Weights of a small transformer language model.
Size: width 768, vocabulary 32000.
Architecture: LayerNorm before each block, learned positions, biases, tied embeddings.
Training: a variant of SOAP for these matrices, 706M tokens, 5388 steps.
Each number is 128 + 24 x the weight over its row's rms, rounded and kept within 0 to 255. Layers, rows and columns count from 0. Numbers have three digits each. The size before them is the row's rms in percent of the matrix's.

# down: layer 5 MLP down (transposed), 3072x768, rms 0.0295, rows 1521-1620, columns 192-255
# up: layer 5 MLP up, 3072x768, rms 0.0295, rows 1522-1621, columns 192-255
down1521 107:125106135136103149139110144127116121111156151138099128119086121114161181094149133147133130131171162091113149149077148135108127104138119085133096177137170155111137146123146115134073094128110087
up1522 103:156117120128126113113101116123106111099103125194100143132144120131102154138130079137149152100124121162131116133147139184136124160142114125124105122130161115164112149155121118089166126136145080
down1522 101:072122151149130156168149175151167112137183135075105114132111138113153182134132127157119175109115149149121127119108069117160160116111168146135143091179152155141115093121131118105082122105136112
up1523 101:139098131144105131130177125129097101116165122099124165113106124115140102110106111103139111111129118154105109128087135164152120110150166109122146125157137109121169145123168131138126124126154061
down1523 104:078113160132178134134126143172144111093092117087071165108133086143155154113109138084097172113147111105131115096131090119112133144132118106138088177152088135171130127168133119156181144084141099
up1524 102:098117161111139138135099113090134166138131122128094119113127093154148141178131125117125100138126165130170114125125102146111139163093116151144113140160168081116135157126125123170121134105152108
down1524 101:154100089117128158176131155096097141125122094093110151152143112134107096056117121154166112132123111158134139120110114155125152153105162131100111120136134059125173144115097125152116101111124121
up1525 107:126123141119123147165126123114099120137101089142134091123149125089119132150151137091147154154119160184163134114110146148093153118087129134108155097093136131185106148096147123132150113139158114
down1525 103:107095111122131176100146115137145151088125162117134154112114144149166127177108148101116119120172131077174159113138125139124130164133124162127106170107135119093141083146116104142108155124143096
up1526 097:184069128136089106113155143126149110053090125125115134096101123130158130126106091141148109110147131106118121135112152154114139112145128133133111077110137170100142178130201125128135127102134121
down1526 097:124156087165118130106116146152169132203107138150167104099057136144125099185129121128148113135154136129193091102148144108141120156113101105116100118119158125100138175112115101126113140181112147
up1527 096:098151092084099138155106114107114147132143080140154114113119080148135149108106145114134154128122143113145134189129096080099090107077150102106096174121125086141142101130153147114131107093145136
down1527 101:112143136108130166123128116134141117088106182111138160117141147127123157138122157136119091119113145159116129129162111103162096100109091122157153126151147125145098146113138102127147119112133164
up1528 100:142145165149043137145116131166130154139090138137137130141128133106139111133095113187115130117093162181089126131121187096109093136122117140120164165126097158112085118131097132122178111153093114
down1528 101:127174110138142119174138139166129091111125135108144132122096099150101145105132109120145135140175129144125118163104141109142167173148138156104123098127121110176128106141179148128147141109162114
up1529 102:115150119126157089109148116133115182116106124157144114141117113178107132148159175167131173115114149109119160144130146080117142128113106113099138129148182110114162141140119127063146112134106128
down1529 104:113106114135154107146131144116127108136107095119123141137113106157138142161152147140096153147127130126118123119128130136125121154120130128109122135147107141105142122107132193154106174125106116
up1530 107:159135120122141125192135149146158094177101087194167100172156115142082169117125159100150101145155144133126154138072109102161132168111122082128114112140125137156092170137130129115121108113089154
down1530 102:135155160144131170161159133147134160114129137134127180181132140130132070111182140080140099122130117116140113081122071119130120139133149151130111079100136130123103138125113140131132099124090144
up1531 100:121121097090117127151153117087114110121109119158103143151157091145140111142137124145144117142124149089139118101131143102101146134158152147144127109110148111143163139104112110117169091145150130
down1531 102:123072153135145107132097152130106116123099136114123123135121152133117145185133146145132162118142140186104099132099134159115108185115164135107117166113134185106114126143130079195117113111155124
up1532 102:107152150099162146115151141146142154133164132092085136108110122103114079136172122159109136118155163149095140124096129162150147092141096132129148165095163114137169082118094087120128121115166123
down1532 098:147100107127150102095124166119153129120163130152144131130146132133150098102069133118145134136150145120172127154128155172133131085137108114107159104157092098139129125062116174131105115147162099
up1533 096:147086104111129114114097142122138109089098128157164150111142150124095094105107154087095135167147117089108147142129134135147090106130114139143157119080158138144150126135131112147124121109120119
down1533 097:162147105129142169149126126119105089136165080163138125147159096123107124124093126129153081115126100139125125145189114158110173149146096098094130115122124091150126118115099127164136102123115082
up1534 101:150097115173080149133111168147085148128146150129165128136111096137118135074099157119128122111143119120129132108117138075166103084142120128133129129098126120153136103083112174074100147139132124
down1534 098:130128171126083154161127126078112097094122125154118153158138112119159145144140121091133124157138149116151133100151106130136171131134140131128131158138151064145107162137097157119132081116141166
up1535 095:143138114112131127137109124157131111117113128077128090109129152133123148149182173143121154142115131128111132116133118085146140167116143128134129108120131145135080125152100112119128135115117189
down1535 097:130150108093106138128126094126129099134190140120135125177107126150129169099161127110139153092165130142103099161170141126117110150128122099133112144138130142138180094112084162118105133124104142
up1536 101:161137149140099101142150153102154131123136129126121120107121100122073159124139115075150127133135134140135127163156111125117146141140162147128150101181144124136140135142124159095165152153109135
down1536 100:137107117147122153137089105157150068152142145109141159068120166065133097189127075152153139134200132113117141170110112128128154080146115175111131123099118164164110163124127126111110132127139136
up1537 099:166159117141130146157139110111103089150154121084086131102139167101151108130157104114123136160124111159166117126123103146089123098124095195174130119042084126129110103102108156115122103107114146
down1537 103:174140140122103086115148133138168136144127117185148149138158147140106139159114112139146096158143146128115160122074159117141119133082121146120130148117103133107093155118135131151098122128140127
up1538 100:119142137126089115149119103117139120104097113105148072087086171159165147094099114118112146093115144132127113095148138120123165107168099113129133083095105112120119124123117114093127120098158108
down1538 098:146114125087131126124136094148169143103159104177147140119115105147091139112087157106135108109138122110135164126119105158151097159106130111096118126129094136151140107107129108147147134127080106
up1539 100:182102113127131143124079172155151155132111093154125080156156143136129065131127099163139132081123118116127145141153111186116147140136103162094134127157089125138155158159128144130122144118142116
down1539 100:115112112152114139146151181096105114090106151088079181091136055112120130173107141131139151133151155124097145099103147095091120120168097094154090147093161140137122118120141140132166129136125136
up1540 099:141121108107149114150138163165154134106149136103114091102096134150095094131104132112158152095122083176161145117100128133149115152074145087131111147113130149160109144158091127112131130144125125
down1540 095:133146107132125123146119057123125149148099160148125074145177125129143112138092128092120108121137134179085106159133106106171142130116119147141164123148111143083175144118128078138105148102146123
up1541 099:113120121087151107138102098121124152138106126122149141101148161123159148146142162152113089153111129147133120148149129134180113144104164096129114103142171058132143112119130140106130146096121160
down1541 101:143143123101151124137141136094115160086126118187111166115144152133133134121125181109152145150125133125179119130124126087116084077105089139124162066118088059149108088107126149123140129143140064
up1542 105:119117109181101109144134102125118114162139143109133117082138101073140111144132171133127153159099128147148152143104128101116136155108166122126156170148089136116109111083163147133172146132136122
down1542 101:135125126134144132104099171159062122116149122146147148100159087105110141115163189097145138112148177110096125120115122138118119104131089109157143132108116126124096149106140122132115165101141146
up1543 098:098134154124100153172122141111140125129167108092145096095128135115107131128122170140138115123114073121094101131062122141112121109110091118116139082098114073087149103101125101106104127123180129
down1543 098:149106148145123140146113119131170130120138095158115140123121112087097099118145138134098142133112052154152107131200133146091113161157106144154145120172123097157187151098145113139102134121141130
up1544 100:133174080130168121114131123170151131118176131118135137131140088128110118168095109107158174135109103142142142126113109085145097123128171157113094120166150159081118129116147159144127150104137102
down1544 099:118138165117106087124170146131142099099158104134165140161054131103135113111119111140126101164176103143128107149138085074114131119175121106162156138144084125153131119119143121124134106140146100
up1545 102:104125083116154114148127094125123153136130145099102102139114112119119134115113135108140116145143111108149108099125137126160153125112109118159159140133136098104144123093130137112125173161159123
down1545 103:151128150099093165109134157058074085149111150169093127115124093173129117120123099129138113101111103165132142150152205118131106151180203158161106116111135113146154170098090095121174122137155128
up1546 095:143158172127160136127114130123143148153107148154175130138115103143133125162098139080126171121150115153133101101123116124109109105135130141142174121124141177125129130118120116109122170139112113
down1546 095:116094170193163120111121135098132165101151066118111120116116123130183120101126098102072109115152158098146086171178121156144108161112137158097123121113146083104115110152114135153145133121136122
up1547 101:152146125146123056162160077145172133121141131119122101155116131103078144104125130145146121151126087135096088131127129124170132131164155101156150088084125150110076089171101121139085142106135137
down1547 097:154137127105127138124120144132148159105096105164155148095105091116101131144115131112094122165145148151141159119160112114133081142114076123149129149107133175152205133093205120100163121117152101
up1548 101:139167143108129106091124089120097116093142122173150145147132114061108110148090131109139136107108117122101140120123115109082174142126121154141124077175111142118154097149131152120137144116134107
down1548 108:101109126100075115120106150120149100185090151115104147129105112087095162141111115131077116130127122117117138164110117077165111120121155118121080114153155118165145151139102142145094139153125095
up1549 102:074121144126137153086141116132110148126093103129142134121125110136151097121128165145119112171143084165086143135155135135124127136136128105078121098100137103113150137138164137146122161107159080
down1549 101:100157150153108143120125100088119122160139146124159106117128119128113151182131127152168136151144171137114135131140120135148069115103121106115126140135113135097142116146128126144111147106109125
up1550 099:177151134126155118152068091141135121144055126161143119163148147069121084110075125134147112128122137139173152113132091150135098125090112117126151125158162148113167098142128108114131149132105126
down1550 097:086092147147147133110155171161121085168161166143112120143119136125137135146077118166090107123105128118095094096100135115115131139121129103086138120115110124122108133107131121136143160131142079
up1551 100:135144100090148103134136143121120164085156150086134164126155118161131109159159136090105152130148129135062129143131106096099143068182111148072080105144164137127166126143130159169118142117167086
down1551 099:137149112141127157114140133120149149176127162128114137128108075113102108110166134145117133104118121103099139124122114157114126123132111119127135110144138144111153174118074141141139110074137104
up1552 095:124111139102100110156089116174126124139158129097165111164122146108120147176172141121120132118134151133167137108104113112133143145076137153108121142125096118147139170154144148126138123138134136
down1552 099:097106159178147141155139133154074089117116130091093153128148089134084101118149137143124127146094150116132085131127157133155126109149139173125173095112138140129120113104113166153124121117096109
up1553 106:131146174135148168134144115163120104140155138152124177115088135081162076135127147142106131162138044132152127108139110125131136141128104102151099130115149147164118101173136079131110125098099123
down1553 107:128103121160094116127131154122098141155127114097131122152169092126172116151121080133168109120121143147146115070104105142158126097163126119120124140117120126120188168100099123139138155128133143
up1554 101:146134110138119118144103154131100172122112098080130128124101082103130107127145140082144138120103193126122121123121098126079160136149141121097161126134142140148141123181113183127128121070125103
down1554 105:091112143170117141128167099121150127122156107135115166158116155141176099107130141102114148157129098128157127120096144084153111138083083147153126131138150143161163098170117109104094143142133116
up1555 101:150069141147113131143150155090140069144081132123128117129116147142091143124143120079063149122097151099091078095185159132139149089100114141148109201139136149113117172138115153154137140148118142
down1555 103:140150147141142152123087122147082129138147134126137146119162130155102080119119113138132112121178099117115114133116100125118132088128150133079136159140127161113140118145098129095148124126163178
up1556 103:098129138103106125136111106147159107139165162120096115104132099149077142108124140123149114094096136124139166131095120093145129158127105121127142178158156105166122145111171131109127098148161110
down1556 104:125141126096125149109114161168108137119147112136103128175155135140149115086155089116098101149118108140132100145136142152108099142113122093131108134162117124152096144096102150121113139153112127
up1557 097:109139164141144156135150122148160126134124156164089101130151169124174150137113152117136119104136129103152126152130109138107112090122153096081112098121124109132129124193127097133131151135137137
down1557 099:143111111163185141135091124146141118120130113131116135114132133111105152143155146094096140154183116129119148102139127150124172134141110137124101183144113098143168143110111145141113102120157144
up1558 097:084130145162095129153111149150143078153085129153148145147082119115113133116129123171071133072118166126105137114093141116103082105143107138157128142126104093150181142115119100174115147128145153
down1558 098:144146103124163104109129061137143077131121104119156103091122122119118147107161144125148104139133136135085124114118144182147128143130149132130178162145168116143109137130074157105096139147176132
up1559 095:108137133143159143095173106144177118128154130150151115106124174091160113137097099129147103143134166116153126135140128104154165124148106101140077096102144109171127130091143120155155103107141114
down1559 094:133140134109124124140066169124094123160150131112088073110125123143108143116147130106133095131088131122128146150145120128130142153095132123121099124117094168101125088177126112106099140149146121
up1560 096:124148109153129108186143132123172125116148166139121124146108139106134130136130100101117134123175141155145083156100132132127125121113124071139099086105169136133138114145136119134142108151140136
down1560 096:101108128120187154121127152092105175131118112141161107112130143165140123157131115147155139130081155108102085138121107128147168177139115149087098058136122136150135128147109135120144089132105161
up1561 098:123099123128146112136112117121122137105129142107142082084096101108148121134180146096150077126104134079099107156149076084169106108159122167107104136145137128109137133089123125151148203128144132
down1561 101:138151147121148161136117152124138173118140153155140191118122174140145125108119111111085167146134156123167148138151063138134147130134118065131099061111125135117139157132109116155137109119150156
up1562 099:148131090159148144135114134139077108140120147081138106128127117127074121142099147153160091095109113137111130121116150122136168164134064088113104126129128119092153091125160148153137118101119141
down1562 102:124130126106123086086143126142102125130077121125158149109145127130138132108169131112135135103130132122163159169085115102159135086156097142125123135143178127134121111126124127087130078101164138
up1563 098:113128169122103118152115132092139106122151129123149186129072124118152163152142128132107153125092148151166119118098185128125123111124113103165141176164150131102096134140174150138128135064149137
down1563 091:160130101130125159106130118156116153076115127107125103073106113107115085102140127085084176121116130086127137166133097149138115176138114140125153128102154093108132133132160102113147148190106129
up1564 100:108097123132148131117125111130142135113124154154178140133147114148133146132132169133110147103123130189125130120172070085123130103106123125136117139183129172143090126118078148135170146143095117
down1564 095:124157137113125099125139151117141127100124090169125076094121130097085144126134132172153121125105098163095119110089123123120081154124093145092131096142162189165155132110138141083079150100120127
up1565 102:134111107136148133117105131129111140088109108122109158137121121157117123140078113103140156136138097142156164138085083129150195105123097142141172119134128076167102148137130138093135106154119094
down1565 099:115124140137106112129129134139160184083093132119127095149123151135118147127135123121141131060127122128097146109136134140149102195126096156132126100136114126136146140150144137135086097133144137
up1566 104:134105108123114150183095151159128135098129113087122137149109138105118120161136123063110115135118142104109114136127133142110138138147103117094102125169136135203166153110155101146160108127080120
down1566 110:137106133141157135181157139123137136110131089104076182117160113125112129134162154091113075136122140163140102116127121151146132142168116138141097147126141134172165146120161092177122115148086147
up1567 098:123137115079133122093163130149119139097136136155151143123096102123144134117149140119136111136126145098120122166097079107125134135146109112116106132098128133142142126108106114130085145087118102
down1567 107:161141153120119117162151130117133125145118121158116124104136129121133115125154108157099140122103172106137087108119124109158120119149134127123135157123123117082068123118171124164123100108130098
up1568 101:165158121167175144104111123159109142154072154142139169105129165167129113110135169159114085124138129138167120135070133118096195136168086116138165125116126115091136161151126146141102137137135123
down1568 108:155116139086157097128105099130162080191181136163133140107136100155104131119138168124140103159117109111074122064102122098119152173130123139148128148096146128115124142121092135143123151183136116
up1569 099:079178085100093154136193130119139140122155140135133132144102114134138111127162111147141161144131182154132156115161125130088097125156102121110141090163162127106160156116126153121130115090118122
down1569 099:143141128094099138085118146107110122108080108093175144125132124109078090161107094166119141109154108155123116205097128105162151166113120092118110168113142154140083116126153077092135100133150178
up1570 103:163168097165130102118110139124100117122162104117149110114101144126070163148105116127102096152073108126109103089131148131165144150097128145169136161137130072094152132165138106118117179092160168
down1570 100:107099130118119115123185095121142118143140108114126082133131111139102153139123165113147162139173142124141109133140124100123125084117171098111148112130132130130117115125140103204129140138167136
up1571 103:141137130128108128101135112101121146093133118137087140161157138117142133116130126143150090133107132134156172127142099105107091131106143104114138159143144106150090153111148169129169156119110157
down1571 101:140091102139156167129146141134144129119098161095112088131120156154091163092131180129114129122135114132130117158099138138136104163133158125127163145131090093162145139102153140146111099158090136
up1572 098:130118165107131168166135156111145105136138102119136132154112137167138138132120148155126135120116135097078147077122121150110165109116109059135115103142105094094156129140119121117102096133080125
down1572 102:096137188159145119175138116138140119092128090103149123139167142141168152152092144150135131155140152168148136115093100147133080100136150133107171107141095166135150157139134107147110113105148108
up1573 104:126144124093132096138126122138122134121129129113127119133162131110089134124125107093115109065085112150117111128151140131058121123129159154142149148096145135162136141149168121140106123101094132
down1573 093:138131124179174131095139085152113151103096143088148147099113116083126137117120140147106106119127115134136090161139113109128123161138124151114141134161147104170093111113117174145155142140104179
up1574 108:132143129112142150131113166165127136137052111177085152103138101139149099124128154137074127131121143169142134085104166124120112102135098122147152145167128156112124122148090139163120165113133112
down1574 107:091126138112118148123131115162114146136178118184131108143134080133141163167120151145126091133141100136152121110116140115113132129067098109142091154116136097130151105109090145103088123119122136
up1575 102:163125107098136123096113113130077178136105136111131121086116102100068132134058158112157132141099127126131135131117150099125159110113140136121128107109134123113135179157120142091085102175100112
down1575 100:104163119141131115142128140178188121131126127166129184089115164137102085094172147119139136172118103136133153140099100157170143106111135160105109092105181125132098133175112140142163146138118114
up1576 106:094163132139101149138128162095102102095128165121115094140149148128138125134122137113140133092117129087101135123123115113104103123146104113126150136127139090149108116149140094119150135112148134
down1576 102:146142096124105115126097105114103145127110121141133140095169086159129138132103123137149107152150117114094134046122123125123125094102135089119156142137121128104148103098116139107118133124122155
up1577 101:139114091116154095160081115136078129157114145104056142146119125098098125156115114121121137090148115090133112133163142147108129093136068125117136102124150113107130112124123118172124132144138139
down1577 104:127156141144129127160165161119119157159100105101079116147119140163110179123104145106142134141098113144115143143158108113154181097157113129105104158141103119109129067159122182122098125138132078
up1578 104:149115076129120123090133164115123120169085115121101131110107129071156105127076133152162116133136104108106123085133112131145109197100094135109125144127138169113137149123170142137140126156132156
down1578 106:118139151126146141111109165133136141169118138114120129115132102114107137140100123147129112133126091135123104114117132093119086121099131144120137120162119135097115130113107131132098123104132188
up1579 101:174144103146123164121128115123140129131145141129109142133093163105109135131096101138143152166127112129113156075124119150099102122170133118166134104137174157148130139186125113142117182127160107
down1579 104:134125127101131130138076139085161095126112084121100120130136159201107116133141120078141125149080133097129142111147125139098140159142132181110126141109121183145135122125172124139173095180105126
up1580 098:123148142067097155137131120120141127148145135143154116120130152120113118087120126168106157117124114137165151125164157139141098108131144122113124126090146147122164118148152113175188149085153136
down1580 094:144129068120172120126129135112125070108147149115124096120132116160149130117131162139141120140152165110115100144127105150061126155117083135155114165137150104085110089154142114134113159138131114
up1581 104:166127099179130167121096119118140101131169122103126117137132113137095141094153119178106155128107148159131131122090120134113116097119127097104143130109158109100099089167131143109098111096114106
down1581 104:124154153146099143122125135162121128152145124115128150094130143167158122108165137122132114116113138121123109073120093144117139134127132157144137131162152159156128105107119116097114124162110150
up1582 101:116153109123173119174101104064127164105137082139125079110138155144163079089115159139122148151138140116136118143108140147154159121138139113137108111097133131110117186155109164110097117131118109
down1582 100:150140159145176127159104113126162127093122138145125103097088152124131143132124137131098139148110150139161141119157145139144106123151167142137148170124101169138097141104128145157136077122172145
up1583 104:151135111139118112116154143156102169120135136128147150140159105135150123145130150156104137098131132150143145149114144133113088141134132128124114138112101156138082117127124145137088137150108081
down1583 098:113157150161115091094088131144128145118110115123113123147142096110119141087135182094154129115157138116110086102103189117119110141127145167163083112142117141099160128181132064122154094092154126
up1584 093:134129111147138113123112122131142138133140095111119137125112122128127154152142123063116168077121114136160188162118127139116178129109122134106153125151116114139143166119166147184169123113116130
down1584 096:089129162148133144117152130110133113072137118164143105158133116112133154103100138104144106137119094163144116160135141123155130140123111135131145149112139144088140097133144157137093162098137095
up1585 103:110137055094145135104156124154153094141140130119127119120119139144123103130161139171072119115092118123101133138131178148118107098148092141111146129134114075123143155166120086154111163088182127
down1585 107:123145131123150113162148128124120127152137130161107119140104176128176123147117138121154132125155148152135131139101138105157115147099107144104144127113146103071107124130129149141126143154110127
up1586 096:103144135148111117112138170135143127136133156101160086103109137140173147111134181103116137095124166133098138155074078152094167118146123149086149091150158151115125133142171132111157078117114107
down1586 100:158126104140091156112102098124125154119142122126137081143137106149141099128111067160104095130143121150107130111149121112133155073135142126147087075106168127107091118112169120148137142145117144
up1587 103:067082106133120121100154148068118124140107157063100083111091136113131172132151116154087146098124134117143114074117173159136083155123144145147129144151137115110147081152098117150133162140136149
down1587 104:094097164146113130191139094146098105120150115120118147149149120130092140085126128164145161128153143138111153149139130168123101143111116128114101159133104145117162103170099157140121174146136130
up1588 106:075085103103088095137123131144167109100165130154152131177118095116123114148135152121111104051131086152167129099120116126116122090136117118114105122142121113112168129138100109088131154139112122
down1588 102:157155117145123100142089119118107137142114136116178183076174081120091119130085098071098140143111099136118127133078138104077111125135137112145099145147197107121133114150130140161125130126161132
up1589 095:088129151112111120143084088122107090146154160159088123125102110118062138116143130110130102073092123144109159093130158104116131189098139167162131150155120155123138156137133121175174126118106169
down1589 092:155150078136147134141182091111151121094112122098111145091167123106191123106120146104174143143156116116110134114142113107120116111130154098110124114079165126129144110132119138131146120112133112
up1590 101:138099100125067118133144132152165114094102136165122107095134093142168104110143102136119149102156142188123158123087128081118140167110103152121132076146125175176122153147114129094092132115112107
down1590 100:116114105139109089125147149173106156137143146132124138099148155080133119111143142102152109146156126124070133125122163173133125107134143139131071150151149150127104186137140137138116133145147142
up1591 104:132144102167109133160186120127164140165168134112101132093157164121145120113161152113172153115136152112101147106138106130121155138161107128138118172144134110143169104091119130134121121128148117
down1591 105:129110115152121110082127125151093094153090131126093121120104128122148105129126101156105126136099104121121188113120130109160106101086084107165107144145101128104113128081108121148147106131113148
up1592 096:156113146110092154131134157106116113158149079141132103127120154160133151160155090119103181118112133121115139111106141156101116098129150166122141116178133106132123148139110130133107175089091121
down1592 097:132140158160143101121088106133130159149101143120097140103122114138134182117104154110099145148149116167118146095098082141112117098134131142150088148112141153069114133129109115093105118112124106
up1593 104:163122125165158139168140142142149169111113145131118171123117096094159100153138125143139078101077126117115144104124138127065158107133093074111107142113092140080106117092139151041149179141153126
down1593 102:133130111171108095149148118107078125134141157119106119109135089154122106131129098146167110143098119135113129148124104161139102140118128126146128062149143160111131117090136088151090124085162138
up1594 095:171134121108139162099106109140145138114116170164090106160104099184126139160144097116133157129108163123091142090093139088120130109168092118091118132148116155137120123156153129145128115132121134
down1594 099:128118135123094134136152113144126111135160160110106135121139079086102160145125104095107152160067127127126113102088108094137170145148102164113095122145200164137098091096133160103154138160075111
up1595 099:121138110120133126124087123128123123123115121143127126137129099144085150111112161154176116090118118150086081145102067134095130144113169119069143143145136152132123115144111146087075149132129159
down1595 096:109122153159105120191163139158108131134128161080106084135138122136174101135073171138121125147139129136120123097167144128100094074115144116080082167153108117123168134160120142113106119148132112
up1596 100:109095094113101119141108119115148132106125069158082179120141099143096137141103147141138102120135088150163137053105137181126130115102183153164138078161147129115152110156125161129135123107137174
down1596 099:122124085113129091115135160145102146114163139101108113158102155119170142158119140131138155124114113156119104166168139107150136114120099141126142132152038084143079110115132090167114148102087122
up1597 102:100099101138128140129105139126108159131178141153104101120065135139129101200112158105140132117142112145093098153145156140126170139113132086169101136122093130116135128132130145139192128104077129
down1597 099:137126143124143139165164123102092120153097083141169157135168133131113193134112106140102150142104166090160145113146136145087136098165123160132138105145123106082119182144128149131090092131107154
up1598 099:132136118163134112105130127143095087138125124147117129169158180117148141124109139120163104137128137112125118093126125121096088114131139131149157125100089134137146153137147133148125150122125159
down1598 097:114120157076083156104136121131140104156120122115146092133112142123119156107130102149154097143151108142092161140160081161134113141118125082151111136139161124149109143129178148154137101133104110
up1599 108:114104122153116090138076118096110165104130094135121132120110117118137117135159112139134168147121136125119148174136152130090101151131128130094159125149119159123106127137090127149135140066168135
down1599 107:116116162156129142154148128073113065096113120086129140129138101102156151125109116114153142119134173124150163103125136136053121154148114113141119132148125160121134119155123137114076148111122149
up1600 095:152141114119118145144153116104137119139165089125085107147123136137190124121097132162134108103098121155111162108134128124098106146146130167135157110153133148135128073130129131124137119096071100
down1600 097:101153127151138135104123120126133142154103117158153150156088064116112096104124087162122157110106127148153126144082130097105154123115097156138112146154094133101125172127107128150147102071149105
up1601 101:145113180165128151127122121150107096140152120135171121176128102131187129133117094113136101130106131128148159136143116127115103139154077155182144127142113102110139122166173123116132126123149111
down1601 105:220127124124158152127148170174148135154124125155126101115126102121092106136160109155148099121106132119136172114139128104082171122098160110134148185162129148074166151107134089172122152139118156
up1602 099:156163098151139168143111121138108098141149136130144121130133130105155135079140116086117126119090130148146110065151159132105110137109137135162147120127097133130150160172159115181158103130127110
down1602 094:106138119125094151118138160148128130122150138156134149071100158122169102124131127086078098103142112078103121114118087165126155080101104118116143079133120134060105112140137118101102108163112075
up1603 094:163107144080118086141145140132116153115131116143137112119150085126163130115138122136119142190158132104123131086093123158157088136167116129114123130124128113115174157149175160128118157117084092
down1603 093:101123098131106110098168122120134126155135142146162143122137172151109099118148114145104098132145110123116084163176113110101114149118123131114138113145159130121102153090127119106102111134094106
up1604 105:158173106132140112141114132176160119125094141106125119078171100119172162149104162134107160135109137139159129111146092145050132115104147106086147127083098108128096137132145137092135143106115163
down1604 103:160124136105101115122093158127157123089140147105125130151131128162143138130148169126120121123122174150087112116090146141139132157126078103110096194091158082143112156112090161139155135142132111
up1605 093:150103103202165117160131128108103100084142135120139071146144158102089133135166131112135141157130166086105166132125093137173117136119112117063126088104180132108135100114168135151114145144117136
down1605 093:138100150133068127172116109144102121101107116127130133157116120072148117113107133109098117128128099163147127071094149141109070112143170172114162091089158106115141160134106152101146148173151123
up1606 100:118146126116102130130112120148140149120110132136111117129136075129116104158129117153114140110118131160127123120114108108131150087138127124152128188082114133151115103134139127164128114111179130
down1606 101:132139129096099098136128111157122125142129123137112114135123105134142157089140112137108100118102117064146149116156104119109132093139114097139147158116097133129084114154176125123185155142170188
up1607 110:135154129159162132097125157177155130077130139059097097172099150112102113097112149077082162132134162085118134141163115144136148087173120149129121149118104118116146156123126109156177134151106114
down1607 119:157098133125115117162138157138142129130150146078104122146103098137104107098132138129094124097126116152151115163183140162154128119113144116119173143153077123124113125072170113093118129108116125
up1608 095:130160140106141117128105120122091116156132152176129118159133137164160127146131094113146144095119099096116103115159146137120136165099170121115133073142149125123158136099137109104120120089139153
down1608 098:074135111129142101159119155111164118201108133136092122121131112136119133154112105153108115111129131113118137146169129114169145161139133078144092110142116113093130094149126140133146112117124131
up1609 096:135139115140159140142125111159093140142100147112126142108141134094117142127185082145096106043115129127085097138126119170159129156118097153111156127081128093119119113106171138139133123130131152
down1609 093:109088157126120121136144167117132158171128114092108113115108142131127111158101139136148176150156128102143121152160153101113145124141139160109134157132154158082120136142127133100094154140086136
up1610 098:117125120170129141135109118147159146123098155187159186108102084108123108114114133129120099121139112094131126114105118148126112117128151146104131077108139146106106136138157170088125147126141189
down1610 100:148132088113091124080142140172097146143157135139140109145179094138124125131130119127129139109161134097126165117178139087123110127118113145123148134116144127170162118117128125165103115153103101
up1611 098:141132084127169114103149123134111133114112105156120140139142140130114146156108088124156170130141150171128122144110091157137155126154150113119119137152139158089144109111114092143087132143106134
down1611 095:123150095120120166153193131140089129121095153141127126131107110095131143111120122120123118140131055131181134133127155141102102122109107103155157144151108078137106121139174111178167141123144150
up1612 095:160140126115086124143082175130125150127155152113115131135147112142140122111108125139135169078136119132133094124114108140109120095110136080155148112101114123132158146129150067120125095134111125
down1612 090:127147113118177129114161089130128132119102102163119130114162142128096154122140120129121110150156145112168104139131121123146101116123076146130126145117137091132162128154105135109126127119131129
up1613 102:112146112117167115128124141181126119114129113096120121089105123118134102151099134137162118150145132071137155133091165167151117140143126175116083158113201123152120160165078124101136129119130080
down1613 103:143101117119076133127132146107146088164135113143143144110145104153121082114140120145113142115094132143114117136100096138092078130091060139107128145107116126150151104130122147121118134128103150
up1614 100:165162136109154128143154129151123108111139085129139141119113126156115138163104137120163138141163122212100141136135125120136137130160085107128139099188133128132099126148153165138159149140093086
down1614 106:117137136121135129098146088110154074122154101097124143133144133111133132142125107123149120144128144150135126161132115123137125119150122148149152171081147126127132123098117144127123172144140173
up1615 090:105127131125143144137122097101130122169139110149137136186147121105139140142147147137175164123151139109124153117110095131155119123128151141164131140113156128105098129102144115131148164127166129
down1615 092:165174106155111112098105128146133142100141088105103134134114106104145179114113133117102128142134121151102126133149119156120159110117113134118113097166119093129125063147127119125102109139119081
up1616 097:110085105136156071149115083113114098124151163072137079166128145183103173128133124127135136134094092115115144137129124133112152115133102138139130135127095069161175127106157166108123119097088124
down1616 100:143128132119146110156166143141166165155117159124117163150134142119143119135091113133124161133087108148106122120151130136151130133118093175104064149122116188143141172133110141078162142127149142
up1617 099:149157099138119139128124169144111132134124134153184144145112092119138097148135107087181127153140110114124117123108107109134131132111127135170096139123137102131147125139137140117153166108068116
down1617 094:109133099136148183130109136131142104082127145096130147133136135101147120123091170119093093145143137110094133133139175127100143127187089147130126151154157153082121113121117128156127153114116166
up1618 101:113117154099121139154145096143107126081121101093104120100144135162098150091136149065150133134135122127105124146125146137135148131132152119141080155117168106150149141130111104100136134113098136
down1618 107:113133138152133129072180150183090131110150120098098115105156170126087155115179119130133160106101111168167108108179110149107167131115138113140105136114121071152094104091149125136124129141101110
up1619 100:135131133096116102137106121109139125139130136084162139115118119135166126100113155118085149110121129127155120120117149111162134163171116134132157114136120106144154126103123165147152162084126118
down1619 103:165096143071130129090135098151082160112086166140123163164139140106115147120138154152141119136140124115126115133156121157102123127140135143126123103075129118165099087145112133175174144127105146
up1620 099:129126138156144112161142185121135142136113163113092116152135123121127122148123198114155121097162105141149114175129098135080120145153180115173104116115079131114103169169153123156142100136151134
down1620 102:121127138123126107089127170168133078092110094113131135137122121158117106146125117112131106087102116109162121155137136102140161125170122142151157155124122158135151150096121097134145115117180145
up1621 100:077132131146099130106137125158094143083128142131159138096108147143140144112102135161173114149134168137156099146130138133152150118149115159189111132151151138112123148120129103099135121146136118